Each number is 500 + 25 x the weight over the matrix's rms, rounded and kept within 0 to 999. Layers, rows and columns count from 0. Numbers have three digits each.

# up: layer 8 MLP up, 1152x224, rms 0.0804, rows 261-272, columns 0-111
# down: layer 8 MLP down (transposed), 1152x224, rms 0.053, rows 261-272, columns 0-111
up261:475489471531479457528501463509496512532508503497507487526534501505505526549522482501498479497503501539497486512446545491526506561499522487494485508516486503471464518478495516467471497478465509530532509485453473511422496508491504486484520496492538502464531482468511515512485509484538469520521521496532493459529468477480502529484505482483
down261:499480493492529480478534492505529456501498543552490497513519524491497516454495509466490494520479519493493487471503534487508493492468446483515491492497485512489511469488520522491487465496439471545490466490478516470480514492525526469516500530512479480462475462502485490506507527480462475484471504491520479505476492482486495496482515546531
up262:488493514476507497506507480481518487485513499471533489557539485494485522517499488477438523535492508494456492465504530492550477465505492480485471490486514510494505519516474524463470471500465548448530457453467478489495504456497537469475525501472496471484512509545492485498499490499507497482519509458518509466514480493478500479537466484491
down262:460471468487489488487474535535488504534521509553492486499516521473445537515479502514504493500468478497528480489518553533525503471523486481522433497498465493519537516470523470465491501506457514517472499504499515462469518553465473469484472482450465483454494510489519475522486504488447502472518524526492486478450495520496471529494509463451
up263:484500492500459506490523500510493520486504506490512519486513464509493499482504485518482491532516475515512450480479492502518495537497498507495521504515506500510526494484495529503486528497460509511504512508543526500511514471517503492517505515492519506497482491495507491502508501519516491498480500508468504505513473488526510507498501531477
down263:487538496506510491499493532505477513506488512514513493496501489511506504531495506492534506513512528494478522489534468523491508496475522449496518491505500478510463505512498483479484488459542500464468526496478514505501517520482483517497503494461545521496501540506481522529536506498503528497478503513518512508467526503471485526471466523482
up264:492497495545482524487495472514527512480514507487482494522530521473497454502493494519531482512485502514521515517482536503509486452488509526497482523466502486505469534463521508475488477505452499522474494531491478501531521476484482447480507510507478504489547491472486517543487499471496501537512538519499477491483454482531513496550511485509
down264:517481545484503479467509469521540514517501471518497500461487503472519515496490543511466503488505498509491515503534487501492513521522524500458553482501530509479508491517511487500494476484465527490525503468486503475529498483545524473495503468498461510510502509514459481525454465495521497481512484508519490506496494516560508497489512520460
up265:476497491527450517514539491508507512484517530484527451532500521516476515508465513485480532529478507503492501520512488502523464500477517519478481495482475505545485472484479457483470531514482491459502511514517482474480531490523489491490493514450494512532525541480545490475499537513486510515475515510509486471468529513490489482456498538507
down265:481514469481478491477556510561495506507492518485456498488493492544426510490499519487476506498491509485469488513509472492497453471464546499520525507517536521482478529480465523514510548514514496497498474456553516512469450502511485511499477521549504496488464485496494475478509497502460459500499478471494463519437485516546479502545484492488
up266:518468495485519487493503506504510498506502468486492505503520510493483519500488503503495485500500492489503483514453457462507535468457479473494521463518482515494443460470546487510532503523516496545531468488493483527524491482497491523492482487505483489492491495530529501470536489490520514480544452511469555514472513473506489467513487495504
down266:487516465467474540520497527470500533508489501502540478497484523497480506496526498441498485499494503556515505505547498466480531519477519508527487506524475510507509559495558528546512495525489468475482512499497525474500478492487506517521509534481513506509470515464461514546543505485505521539486495509522479510509486507466468527519503517528
up267:504477506540519514542492465503477509507545517477518506505503512479490472476475499500514471500460509485553484500496479503481528495506510494484466482494513483499510495512482505508509496487526494522503508553526529499475482487482484488509468477517476475496498545486522479471469534551486498478504510512532483459531489507464487527487482472538
down267:479506500493496490505499474538533490516521499501506475523514489513509485493505506482481495497522516500513480522529480464506506530496463514494506503468532494517509486511510510535499472489503557484485492504509533493489483469526507494550507479483510491501442488501545470488483498518493463504470508469484524519520491492508477493512503485495
up268:475485505522510505511529523474470540480482502534509455481483469510446484513441477521533459529496524500516512516467499541491497477484522493537489510482520507480487495508499466490484493516464502519485469507490509522474501486502459474495495569513516455520532516530480495488545541545485506519504491519549483482537506527521535519495505499484
down268:509526448518539530516456534489491491487492467478535507507497539502512506471521502493467537519432525536514500483531494497475505492448441542458523471511499499467487517503473536525519489511526505464481447487515481476521529521479515539524527495502474526523497510518502532512485489471501503493507494475494483498542505489485490521533516494508
up269:525536532506491524493504499498533480475490527496499544500510517502529529486441494500481478480484499508479481496498488500505463509484515484514525482503516508458515473481557506475482526486478473525452482500537497501486503480503510499464481490498515498509509513470479502496503477503472495530483488514485470499527461516513489483511485515497
down269:472475481546520478495468484516529509468474465513498513481501506487516511494500464477508473515566462481513517482508505519486511489500492516516488505513487520516490489453519495513526504495490542504475529481505531468497504499478476488515504501507528504498509533500492543523494478493487503555496505512495460492514478500519525501564486502487
up270:534519471518489518483502538536563473483489527558481523464481492502516493484519498484460487500513522443485518493453491498462494456509504529462453496474531505471482440512505493466475524477460477529489573517522522451506502508511497457550487464543461467466465515510494488498509536521480504524470514532511537527536511519513503478483464529515
down270:491514459522466557532550480502549490540512506549532519475477513547521521484527467521521485495522514560474475442544504499499531513526493487471487472491452519490483513519467470479501539522525523530476514507527488492511508556535479505508508495514522514520511453531509516480492492497548530505519463508496495539484510524510482492521462536489
up271:524498509487506525474474527494490515470525518492490488457495501474523531523480451469506533503492499529483518461478478502505489488495501489486500527499482520514483482476531493491502511518481543475503518495513503533482496539513468477515488498499505474499476499507497451477449515521498521495488501515511482472503505518510479527503487511495
down271:478526488510499481521468503498511506520525516493525520502501516499476493494479492493483497513468503483522507523507526542494514495488473500507499491489503512512533491513511486469514475529487484504529500534494513496481509478511491496529527506469531490540491520473472503504482486505515504481487489463507478523466498528489516490529473509504
up272:493479482504517499509464505491456535461577468475495521488497499539508519493454478469476474477488489566470508515445486497507498493477506468516518453510476516465466492501490473503467517529480491518528504500505486511487522476487493443516488456467506488520480493523516499507520496527492519514506505522508504524501506532508492496465493489487
down272:487468493473492478467471478468480524493524485503500482454463499485499486518508480479484468531529476514502484482487469489489481515512456542477424502521505537494479457524442495514507549503483482518476539443425494534484478496493488491526505569477514515518472519474485476544454495511518505488506497487519493505557515465490494503427501522460